Weights of a small transformer language model.
Architecture: LayerNorm before each block, rotary positions, no biases in attention or MLP, untied embeddings, capped logits.
Each number is 128 + 32 x the weight over its row's rms, rounded and kept within 0 to 255. Layers, rows and columns count from 0. The size above them is the row's rms in percent of the matrix's.

# layer 6 MLP gate, 192x64, rms 0.0969, rows 105-191, columns 0-63
size [107  91  96 106  92 116  97 111  97  85 102  88  95  90  96  97  98 104 109 111 105 116  87  99 104  91  85  88  99  94 103 104  88  92 100  98 115  99  93  98 128  83  87 106  97 116  88 106  93 107  97 106  84  98  92  90  96 108  90 110  91 113 119  97  94  90  94  87 106  88 100  90 103  98  93 109 109  89  90  84  96  97  96  98  90  91  96]
[[133  75  94 114 110 127 135  96 147 115 136  74 124  75 167  57 137 112 131 127 154  87 143 106 167 134 124 129 179 128 116 126 118 113 123 171 102 209  65 141 184 143 182 106  90 174 153 130 103  88 156 120 126 143 115 199 170 122 120 130 108 146 168  82]
 [153 124 118 128  99 123 168 143 157 107 126 127 196 188  82 161 103 126 117 147  86 112 139 134 182 163 171 180  90  57  67 121 170 110  85 110  92  93 111 104 152 169 100 142 154  83 150  78 170 138  91 143 127 147 144 168 102 163  87 145 123 143 122  98]
 [110 147 146 110 171 134 207  71 116 123 176 113  49  94  98 110 117 186 138 166 135 128 150 128 121 181  76 157 179 110 147 160 173 130 116 140 120 175 124 116 160 100 130 156 114 125 115 138  72 128 111 105 140 121 122 174 140 184  73 137 100  89  86 151]
 [151 128 164 116  98 154 124  88 163 146 102 150 186 222 166 144 135 122 101 108  21 103 109 101 139 123  85 167  70  72  72 128 156 161 115 124 120 149 157 104 121 104 139 135 143 127 163  98 116 158 114 114 121 159 141 188 124 124 128  92 120 115  96 109]
 [ 58 170 126  65  72 121 133 138  77 145 125 130 131  62 148 124 122 149  58 113 122 142 114 142 159 178  90 148 161 161 104 114 150 151 117 155 139 107 118 180 201 120 182 212 127 110 124 103 121 138  87  83 113 144 140 123 178 141 134 121 147 128 115 141]
 [117 104  94  75 201 119 151 124 178  91 198 154 138 148 137 126 123 138 160 137 147 111 111  90 112 118 195  72 116 190  37  69 152 106  89 172 150 171 109 148 136  99 115 113 124  90 166 111 157 120 135 156 135 106 147 133 106 126 146 117 138 143 125  89]
 [153 109 181 116 107 141 156 107  88 120 179 109 160 200 132  95 170 109 111 121 162 136  84 138 127  80  73 111 193 126 132  74  74 137 134 191 134 146 122 156 109 162 176 181 105 133 122  95 140 126 166  96 149 100 136 145 137 127  91 113 140  50 100 139]
 [128 106  60 130  83 142  72 139 174 107  71 133 126 136 115  78 135 105 119 179 115 148 127 130 112 110 110 100 140 140 105 127 134 111  87 121 169 184 153 135 166 108 102  94 128  88 140 131 220 149 143  82 150 189  97  93 151 115 118  87 178 127 178 171]
 [111 186 137  95 152 142  68  96 125 212  90 116 162 161 139  67 173 111 113 190 121 133 153 139 111 127 117 153 132 161 183 151 152 126 189 146 141  89 136 123 114 154 117 127 135  98 127  78 143  52 101 140  95 174 135 112 160 140  87 130 151 123  71 132]
 [ 83 143 154 137 127  84 137  85 118 127 135 174 122 113 187  90 132 145 150 143 114 109 149 129 125 150  97 111 103 168  72 146 147  91 139  91 141 111 109  59 148 126 148 123 130  99  88 126 111  31  80 130 182 179 181 161 113 127 148 160 144 161 125 200]
 [147  68  93 117 182 191  91 106 131 108 184 126 125 131  92 170 129 157  92 103 147 115 124  88  91 125 153 131  95 165 138  80 196  76 148 105 162 153 130 145 150 120 164 100 165 181 117 118 130 129  89 174 150 101  78 159 200 114 154 104 135 147 141 117]
 [140 117 130 140 144 118 115  94  76 153 162 110  61  98 119 108 194 129 119 126 105 120 118 139 109 179  76 122 106 148 127 125 123 152 188 147 151 152 178 182 130 101 152 103  95 164 130 152 127 131 146  97 145 172  63 163 157 189  75  61  79 128  90 144]
 [111 133 146 125 156 162 173  41 120 201 139 121  61 144 160 121  97 107  84  78 124 155 173 107  98 140 176 128 112 125  68 117 108 152 116 128 134 117  66 150 156  45 154 105 142 112 134 112 137 148 133 119 130 123  92 155 143 139 101  87 170 129 102 178]
 [ 86 137 138 140 187 162  77 164 105 140 131 126  57 146 187 149 116 134  79 145 159 158  94  86 130 213  93 113 113  93  84 133 147 154  64  94  92 109 156 144 113 155 127 141 135 177  94 132 121  96 162 124 162 152 137 152 141 168 122  96 122 122 102  70]
 [148 141 167  91 228 167 185  98 122  99  93 102  99  97 156 157 112  73 151 141 150 105 144 140  92 122 140 134 169 121 136 111 111 118 128  80 121 122 116 120 111 140  76 102  75 181 142 127 110 178 103 176 157 148 132 101 145 186 141 134  56 120 133  83]
 [ 66 159 114 113 155 138 131 134 137  97  96 198 116 180 177 131 115 158 156 110 111 114 127 150 119 143  82 121 149 171 172 108 119 142 168 121  95 176  88 141  95 173 167 138  98 119 128 163 110 150 127  78  83 184 118  99 125  75 127  49 119 140 132  64]
 [115 101 151 129 169 147 160 114 127 172  92 103 118 167 140 104 135 196  66 150  82 125 125 132 160 121 130  77 128 117  95 153 120 151  88 142 136 176 177 164 134  47 223 125 137 164 111 116 132 131 130 112  97 110 131 128 125 138 116  38 170 117 144 128]
 [ 80  75 135 135 167 193 131 162 100 130 105  95  99 129 171 155 130 172 177 102 104 131 129 145  70 143 206 131 123 180  52 138 131  84  98 133 147 144 128 112 133 127 124 129 112 135  57  93 152 113  66 100 143 126 127 149 103 167 159 155  84  95 119 138]
 [138 102  64 123 148 162 117 131 135 127 149 156  64 132 178  90 184 160  93 143 139 137 127 144  87  67 167  54 100 164 104 111 165 151  98 192 175  99 150 180  89 177 115 149  94 146 138 132 173 133  82 129 132 140  91 119 136 105 138  99 154 158 132 135]
 [103  58 117 124 137  95 147 119  76 151  97 142 109 109 126 112 131 158 165 186  86 129 143  73 149 141 114 178 139 104 169 118 152 139 115 160 102 156  79  86 101  86 108 127  80 184 205  90  78 165 156 105 130 159 145 193 155 134  92 144 129 141 125 118]
 [158 138 154 156 134 158  75 114  60  93 227  79  84 144 165 133 196 110 122 121 137 111 135 150 118 106 126 175 180 147 168 109 161  94 119 138 153 138 126 104 121 121 132 128  94 106 136 112 108  96 122  95 153 112 119 165 190 165 122 120 102  98 155  53]
 [ 93 102 156  58 196 150 124 140 190 171 120 134  96 138 139 144  93 101 136  95  93  93  61 144 128 116 192 153 132 167  43 109 177 130 118 131 180 164  79 129 143 125 156 113 113 121 146 119 156 118 120 102 154 101 113 161 152 144  79 149 160 147 141 104]
 [139 151 115 111 125 127 119 130  95  74  92 128 153 186 129 137 121 197 101 141  86 121 111 125 151 192 123 164  99 148  71  95 216 157 150 146 120  97 123 116 130  82 168 133 132 141 146  91 134 111 142 136  79 106  71 170 102 162 148  48 131 159  91 121]
 [108 134 155 136 147  92 121 101  36 164 189 150 168 182 117 114 138 192 129 124 156 113 105 129 147 160 215  95 146 101  97  89 126 138 138 150 159 116 110 116 156 120  83  94 123 181 138  63 173 118 100 128 140 141 108 138 114 147 145 148 126 137  66  94]
 [125  95  87  67 131 153 159  66 143 168  84 151  72 149 113 129 129 151  58 144 116 139 120  68 138  78 161  69 145 113 138 166 110 183 104 145 103 102 104 121 149 137 156 100 162  58 151 115 167 131 172 148 134 151 106 144 154 139 103 114 177  99 107 161]
 [ 63 144 163 144 119 106 170 108 115 144 163 213 158 147  95  76  86 134 121 175 101  46 111 110 112 133 133 172 190 108  75 111 141 153 111 147  80 113  72 108 113 164 129 114 140 138 127 179 130 112 184 163 133 130 151 122 166 151 112 154 116 123 116 101]
 [198 159  83 135 114 188 175 138 122 156 126  76  96 117 141 134 165 108 183 119 136 133 116 106 197 124  87 188 188  96  97  75 139 168 115 132 129 140 147 123 133 141 133 109 138 107 168 146 151 108 122  77  38 160 151  94 125 145 130 131 141 146 129 171]
 [125 123 114 151 100 117  91 110 144 140 204  67 127 142 101 148 134 157 136 100 100 135 126 161 179  86 148 105 103 124 159  84  80 173 150 114 150 111 120 161 226 133 116  98 128 118  82  96 141 140 144 107 120 169  94 145 132  92 154 123 150  51 174  77]
 [172 144 140 117 159 143 154 114 119 193 129 143 105  43  74 122 159 109  93 156  99 127 115 110 160  98 121 164 200 146 149  77 143 153 138 139 159 149 151 124  96 125 129  93 135 149 171  86 132  96 153 117 114 111  32 158 182 155 121 178 110 127 111 100]
 [100 111 106 135 189 140 102 147 139 135 148  84 131 184 102 112 119 125 141 129 120 100  99 170 138 109 165  95 153 209  75 125 110 170 169 137 162  78 155  68  99 110 159  88 144 176 112 120  80 139 163 109 150 123 148 184 145 128  97  67 117  87 172 153]
 [121  76 140 123 122 154 170 110 147 175 145 159 114 220  93  49  73 123 114  95 182 127 134  72 131 128 136 100 110 116 111 132 153 101 153 145 129 137  87 133 153 106 138 116 149 134 148 116 135  78 148 170 122 181 128 153 103 201  89 118 145 181  95 167]
 [123 127 163  90  76 146 132  90  94 107 105 139 125  86  97 142 151  68  61 129 102  97  90 140 145 143 147 111 136 147 146  95 107 152  70 152 104 140 170 110 151 156 133 176 124 136 226 151 177 105 158 130 150 208  83 159 131 119 114 126 173 119 130 152]
 [101 132 129 146 166 106 123  99 166 106 139 128  97 219 137 155  98 125  88  86  94 101 106 131 118 119 181 139 105 148 166 122 165 125 120 143  48 170  80 146 146  78 176 108  81 130 141 112 128 186 107 146 159 109 124 194  78 108 123 152 113  92 114 170]
 [100 140 172 157 118 122 143 155 144 155 114  98  85  82 134 133  81 148 158 155  92 184 166 121 112 159 161 126 121  63  95 130 108 147 110 146 117 140 128 192 123  78 103 142 117 111  93 166 111 111 129  69 168 129 104 110  97  90  99 168 162 203 101 203]
 [105 101 129  96 158 205 105  98 140 140 134  91  61 153  95  84 127 177 211  99 149 138  92 171 124  93 148 176 123 116 142 138 142 123 166 158 131 162 100 138 111 108  72 154 173 142  89 161 124  94  90 189 157 127 113 131 157 133  79 155 101 134 152 125]
 [128 106  75 105 186 188 141 107 128 131  96 190 139 123 201  85 138 104 184 104 126  96 140  89 185 128  96 152 136 182 126  65 123 119  94 104 109 157 149 168 154  98 111 159 161  64 132 100 103 131 169 114 182 150 141 137 133  86 139 111 120 140 152 130]
 [166 148 105  85 139 183 114 119 154  73 177 139 141 131 115 134 129 139 128 135 137 140  85 139  36  95 202 133  93 117  39  98 149 158  65 117 169 120  91 126 126 156 148 101 135  95 150  92 137 151 103 146 137 143  96 125 155 187 144 118 166 114 127  93]
 [ 97 126 121  86  83 155 144 149 113 187 118  77 172 179 120 139 132  80 101 160 136 153  68  86 116 129 123 141  93 126 117 158 148 108 115 177 147 137 113 117 166 159  56 183 192 130 149  73 133 141 162 133 172 141 120 157  82 116  99 181  97 102 143  99]
 [ 93  68 127 110 114 168 106  81 139 126 133  68 132 155 115 110 157 145 167  95 147  98 135 137 126  99  99 133  96 188 131 136 134  99 140 165 169  55 105 124 186 113 155 187 137 115 192 134 149 175  80 105 140 111 141 165 120 129 123 121 147  74 195  84]
 [133 134 121  67 102 159 145 134 150 141 150 120 189 118  59 132 129 187 166  67  98 104  78  76 125  79  90 124 125 151 142 143 155 160 124 169 148 109 137 105 167 121 153 166 168 111 107 145 119 150 132 150 206  97 148 157 151 121 129  81  83  93 149  76]
 [130 117  83 138 134 156 163 128 149 183 119 116 146 163  78 116 169 112  65  69 144 126  82 106  41  57 156 118 110 176 125 143 147 129 128 142 126 199 125 197 129 119 134 134 137 106  94 138 158 122 168 123  96 117 116 133 147 163  98  68 145 135 107  91]
 [129 163  83 125  60 196 107 147 160  93 136 121 112 159  87 164  61 117 132 170  92 129 129  64 131 160 122 148  84 129 148 140 172 116 143 151  84 149 178  91 165  78 144 194 138 133 142 114 101 166 147  92 150 147 148 156 100 104  97 110  95 118 163 156]
 [ 95 133  83  91 112 144 122  90 163 163 101 131 113 176 113  93 148 142 139 111 127 146 126 131 117  63 111 147 217  62 148 142 175 107 188  97 102 134 146  51 123 134 193 122 117  78 100 159 150 123 108 124 157 149 144 113 119 175 144  66 131 121 154 129]
 [ 60 132  98 149 167 174 148 105 135 158  81  89  98 189 122 116  99 161 170 147 136 109 125 108  61  91 188  97 116 176  61 136 144  89 127 147 217 155 124  94 124 129 114 122  93 110 179 123 151 126 125 141 104 115 111 136 112 129 147 104 181 154 131 114]
 [170 120 101  82 123  90 138 173 156  95 172 167  95 179 168 144 107 129 134 111 109 124 142 103 121 209 173 138  96 113 204 115 138  76 181 171  84 109 123 150 105 117 138 165  86 179 121 149 108 131 109 147 122 109  79 135  90 124  88 166  91 137 149 153]
 [ 52 136 136 139 124 144 173 104 131 148  99  89 121 141 137  81  93 138 137 122 102  91  97 122 154 131 134 103 143 157  75 147 134 158 116 127 131 119 154 193 182 144 130 170  38 122 118  68 162  87 170 153 196 141 127 156 140 148 154 109 164 106  62 129]
 [118  76 102  88 169 149 109 150  99  88 234 130 101 114 188 145 125 172 140 154 127 143 125 184  97 127 123 143 135 118 132  94 150 152 120 175 104 114  83 169 101 180 124 154  91 187  97 119 132  94 138  60 136 151 157  97 120 132 125 130 148 165  93  92]
 [107 157  83  24 149 162  95 121 118 143 132 145 155 179 158 111 130 157 172 131  94 127 130  71 135 140 199 125 105  71  92 119 170 114 125 161 122 125 120 109 131 143 156 140 104 129 129  98 104 112 111  75 180 172 134 118 139 177 103 180 148 169  73 112]
 [120 152 112 132  98 160 117 167 141 149  89 122 132 141 130 146 185 195 114 161  94 116 116 132  58 179 161  86 151 132 148  88 125  81  60 125 192 167 100 117 115 104  95 152  71 135  87 120 123 105  99 107 126 141 120 121 132 130 193 138 157 207 126 154]
 [126 114 106 119 114 139 177 134 130 136  91 129  58 182 101 123 109 148 154 177  72 128 203 170 127 175  78 115 129 113 174 137 119 179 130 102 104 102 106 130  72 148 142 128  76 101 110  93 112 115 122 141 171 182  95 161 147 179 149 127 108 123 198 148]
 [ 95 136 137 123 113 104 201  84 154 142 128  93 122 136 143  63 151 145  83 121 202 111 134 136  61 160 168 122 133 128  90 181 106 142 147  96  90 165 129 173  58 103 136 123 154 174 127 100 144  99 179 145 138 156 144 154  97  92 106 167 139  80 120 101]
 [130 111 150  97 107 144 113 104  99  85 159 161  47  81 160 157 179 207 147 123 128 144 168 136  90 120 130 112 160 124 124 101 201 122  88 146 167 111  88 131 197  99 121 151 166 134 143 141 146 111  99 134 148 140 151 148 152 135 140 103  72 164  70  92]
 [ 52 115 147  98 151 128 149 140 101  74 118 111 116 140  83 110 138 136 117 165 127 105 138 146 156 123  22 157 118 112 112 170  84 121 135 153 145 148 112 175 110 177 138 214 149 145  89  97 117 180 156 144 139 187 154 132  90 119 119 123  94  83 138 106]
 [ 63 134 137 133  92 134 108  97 164 112  94  55  65 142 171 138  76  90 202  83  95 120 195 120 132 135 103 162 157 136  99  81 134 127  95 128 118 178 147 140 158 136 126 186 123 100 136 114 139 191 148 133 112 158 109 167 122 128 120 168  98 119 106 103]
 [120 162 117 143 151  83 156  68 134 163 139 160 108 102 133 117  84  79 113 159  75  94 146  76 127 123 123 171 192  87  67 132 152 152 171 112 117 128 100  84 110 128 137 111 161 153 178 139  91 113  93 113 162 136 118 196 125 132 107 166 187 180 134  93]
 [159 148 109 129 157 111  34 112 106 152 148 164 186 174 142 114  98  87  53 144 132 132  78 131 107 130 175 162  96 107 129 199 166 176 175 131 145 132 101 120 110 104 152 145 124 158  87 114 174  96 100 179 110  91 139 127 149 102 122 102 149 126 167 132]
 [159  91 102 137  88  67 159 121 160 115  98 151 155 109  70 102 100  76  82 158 104 132  91 108 200 139 103 130  96  96 186 176 115 158 131 168  88 123 133 181 151 141 110 111  99 116 149 149  72 133 142 115 132 147  87 184 173 154  85 131 143  93 141 154]
 [107 123  73 116 133 128  90 153 162 149 158 125 147 159  49 122 168 134 209 100 121 122 120 132 108 127 179 128 161 121  66  77 139 159  97 146 193  90 106 108  38 123 102 157 159 121 146 119 141 111 126 126 156 124 134 136 178 165 127 120 117 136  62 148]
 [161 136 129 130 181 122 135 127 156 125 138 115  94  43 160 156 169 165  63 109 115 122  77 164  82 135  85 159 128 129 140 124 114 138 151 149  64 115 106 125 133 136  85 119 103 136 115 191 116 111 152 129 178 187  88 154 176 158 122 122  51 103 165 130]
 [107 110 101 100 127  97 172 110 113 124 192 141 162 114 123  86 139  68 145 171 136 128 113 119 206 207 129 120 136 112 153 145 123 131 140 108 106  92 115 168  78 170 123 161 158  76 150  66 119 144  96 185 154 126 139 117 180 145 101 146 133 189 161 103]
 [145 131 127  60  84  64 123  96  93 110 109 172 114  96 101 100 101 150 144 110 151 149 149 135 126 160 109 145  81 130 131 168 140 163  85 120  84 138 117 135 150 124 115 185  96 147 153 109 116 109 114 153 234 162 123 152 169 151  68 158 119 121  99 196]
 [129  84 111  76 169 139 125 127 127 200 146 106 116 223 163 140 152  73  92 178 105 103 107  69 101  97 136 178 108 118 102 137 132 110 140 121  92 171 129 143  57 138 174 166 119 156 136 134  92 128  83 127 125 141 142 148 137 137 140 101  81 124 147 183]
 [ 66 131 194 145 130 156 103 146  87 168 134 142 129  85  62 122 220 125 134 112 109  90 150 136 126 151 146 119 121 190 160 132 159 160 116 150 124 110  99 130 145 113 121 187  52 105 110 117 101 114 183 144 179 139  95 158 132 169 119 129 101 112 116  83]
 [ 90 169 194 147 198 148 160 138 167 169 173  96  96 134 138  95 116 171 172  92 115 121 163  83 132 110 116  86  87 136 129  78 155 160 118 128 155 120 110 107 121 100 183 141  97 106 148  92  65 133 171  98 112 114  72 157 119 156 159 133 137  92  77 114]
 [118 100  86 135 125 166  70 157 173 169 156 155 109 144  84 135 175 158 121  58  98 104 114 124  59 172 151 110 175  65 128 176 135 165 127 138 113 101 143 100 145 183 134 135 118  72  90 138 193 160 135 114 127 125 167 145 128 105 124 125 108 125  97  75]
 [108 126 151  66  52  74 101 143 106 202 161 170 151 127 130  99 158 116  86 108  94 124 125 132  97  90 169 122 114 112 143  91 123  89  98 130 131 157 170 118 138 139  86 175 186 120 205  95 157 141 110 144 157 146  82 125 141 128 191 133 156 120 152 127]
 [103 170 122 103 136 162  76 123 142 106  51 140  83 153 152 124 131 119 115 106  76 112 147 120 129 154 132  77 184 147 173 133 138 183  84 125 100 124 190  83 122 178 143 108 110  79 135 149  53 140 147 169 103 118 134 151 129  81  87  89 136 104 163 159]
 [156 106 200  93 158 106 124 131 138 149 114 127 140 142 156 129 131 145  85 189 146 120  94 116  74 142 198 121 159  84 169  88 124 146  85 110  53  86 135 129 188 101 125 120 137 124 150 127  84 139 165 119 192 126 152 127 153 127 130 141  70 138 109  58]
 [146 166 134  70 126 188 119 142 152 137 123 156 142 116 107 131 153  88 105 125 106 125 101  96 181 139 112 189 151 100 159 119 138 139  81 185 135  88  87 109  90  25 131 146  62 140 155 138 140 111 151 104 121 129 143 151 180  98 102  85 157 172 136 169]
 [104 157 117 138 104 104 164 135 116 151 111 137 133 140 115 126 154  59 120 128 136  93  98 120 126  84 113 167 165 144 188 165 172  74 182  67 124 136 112 156 143 200 165 122  98  90 129 162 127 126 167  82 124 179 118 113  73 145  76 105 166 122 176  84]
 [131 116 136  96 217 129  96 140  80  81 153  74 119 199  89 129 215 145 134  97 140 150 148 113  94 136 155 114  75 129 133 114 145 108 136 118 203 141 112 134 119 125 140 156 113 174  97 118 134 104 116 131 185 130 109 134 157 142 117 158  64 104 112  81]
 [138 145 179 127 115 129 167  94 168 160 140  91  59 144 161 109 109 158  88 116 146 118 111 117 133 131  67 139  76 122 130 129 168  60  94 186 173  83 157 134 183  76 159  67 101 132 161 137 123 133  83 116 136 124 126 204 159 132 117 145 158 111 119 119]
 [120  66  72 125 213 153 187 173 145 129 124 125 126 166 140 133 158 146 136  70 135 125 133 103  94  94 105 109 179 151 161 116 127 124 113 138 115 156  95 164 104 192 179 144 102 110  89 118 107 148 138  67 157  71 123 129 168 103 127 111 158  69 113 105]
 [173 118 167 155 150 125 121 124 141 139 153 129  69  93 126  98  81 116 116 153 152 130 156 144 129 101 175  87 185 117 118 130  61 135 103 141 147 153  82 123 141 128 141 127 169 118 193 130  75  73 154  77 195 141 134  93 170 105 114 177 143  76  80  95]
 [158 146 168 105  80  75 183  62 143 147 129 104 165  86 115 109 111 161 122 122 164  99 126 139 205 133 130 192 142 117 114  68 153 158  93 123 145 146  92  97 155 133 139 118 121 193 116 112 146 118 114 159 163 128  98 172 156 131 111 181  64 138 135  81]
 [159  71  84 118 131 132 156 126 119 166  94  43  53 141 149 130 182 132  95 162 195 130 141 154  95  97  91 156 139 124 112 133 110  96  99 171 162 118 163 170  79  83 141 122 138 173 144 104 158 134 132 138 139 120 119 175 147 145 135 137 103  63 158  95]
 [129  76 124 105 161 119 130 119 103 114 181 114  85 116 177  93 133  97 118  84 118 135 102 117  45 112 193  45 120 131 151 134 100 174  38 110 122 149  94 148 170 157 111 110 128 134 153 150 148 164  78 105 147 155 121 148 160 153 143 159 128 122  93 109]
 [193 110 110 137 137 160 140 110 163  60 196  98 126 119  76 117 138 146 188 162 118 110 173 117 173 113 164 119 121 100 118 135 114 171  37 128 153 154  78 152 142 121 115 106  87 112 169 137 131 121  67 158 119 160 117 153 116 138  80  81 152 129 155 103]
 [122 158  99 147  99 131 106 140 175 125 175 125 126 123 104 122 162 164 136 121  88  80 158 126  84 117 123 113 133 151 128 100  95 152  95 102 152 109 162 169 114 134 135  78 125  82 128 161 145  23  78 131 113 161 144 150 222 127 193 156 158 118 110  91]
 [ 82 103  70 139 177 145  85 189 156  85 158 111  93 109 189 168 153 124 127 134  84 103  61 127 117 168 136  70 107 142 128 148 131 154  78 154 122 125 169  61 149 119 103 152 135 105  96 151 104 103 148  94 113 141 164 144 105 132 142 103 167 169 180 152]
 [140 147 144 127 153  68 116 113 146 140 204 134 112  87  80  75  95  85 149  82 145 108 195 104 183  90  84 113 131 127 148 143 117 104 144 135 120 118 112 140 149  68 166 154 136 157 140 151 107 112 141 142 137 122  92 159 126 232  95  82 144 150 154 120]
 [185 103 160  55 130 120 123 134 128  88 197 113 133 153 126 136 152  90 122  72 185 125 151  85 132  93  94 113 155 108 144  99 167  65  89  90 115 133 119 130 142 106 130 137 147 147 161 121  55 181 117 179 155 155 122 157 108 184 144 160  84 146 102 124]
 [ 54 108 131 118 146 169 220 137 161 114 191 141 144  83 135 143 167 125 149 163 129 150  48 130 105 123 121 138 148 166 101  68 107 162  80 133 153 159 143  97 131 161 185 127 110 147 144 139 112 138 133  52 135  95 133 120 140 140 142 126 131  66 116 137]
 [156 193  69 107  87 107 139 125 220 108 132 126 146 145 136 126 132 165  80  78 171  74 156  89 180 136 138 129 120  73 105  83 160 154  94 121 152 172 102 130 134 104 126 138 110 150 122 144  82 117  77 114 170 124 131 199 137 148 108 124 123 151 106 162]
 [107  99 115 121 132 167 139 103 146 116  92 147 190  97  98  74 188  51  95 198  77 129 107  91 148 166  76 109 122 170 136 182 112 119 171 171 115 117 121 167  89 120 170 122 137 146 135 140 175 161 159 136 105 142 106 129 117 124 116  92 173 168 121  99]
 [116  93 110  61 101 138 136  95 144 113 126 149 144 161 128  20 105 155  84 110 152 121 170 159 150 204 126 160 105  92 152 133 131 115  80 172 142  84 102  97 142  87 152 103 104 140 167 129 115 125 132 106 171 154 134 171 141 115 121 145 151 196 158  90]
 [110 159  88 128 202 143 123 138 179 160 174  68 149 116 147 140 153 111 139 128 117 175  78 108 121 150 199  99 116 161 100  66 106 131 111 119 140 143 158 108 145 110 153 126 130  81 104 165  95  98 107 130 173 101 141 137 118  67 201 118 107  85  80 106]]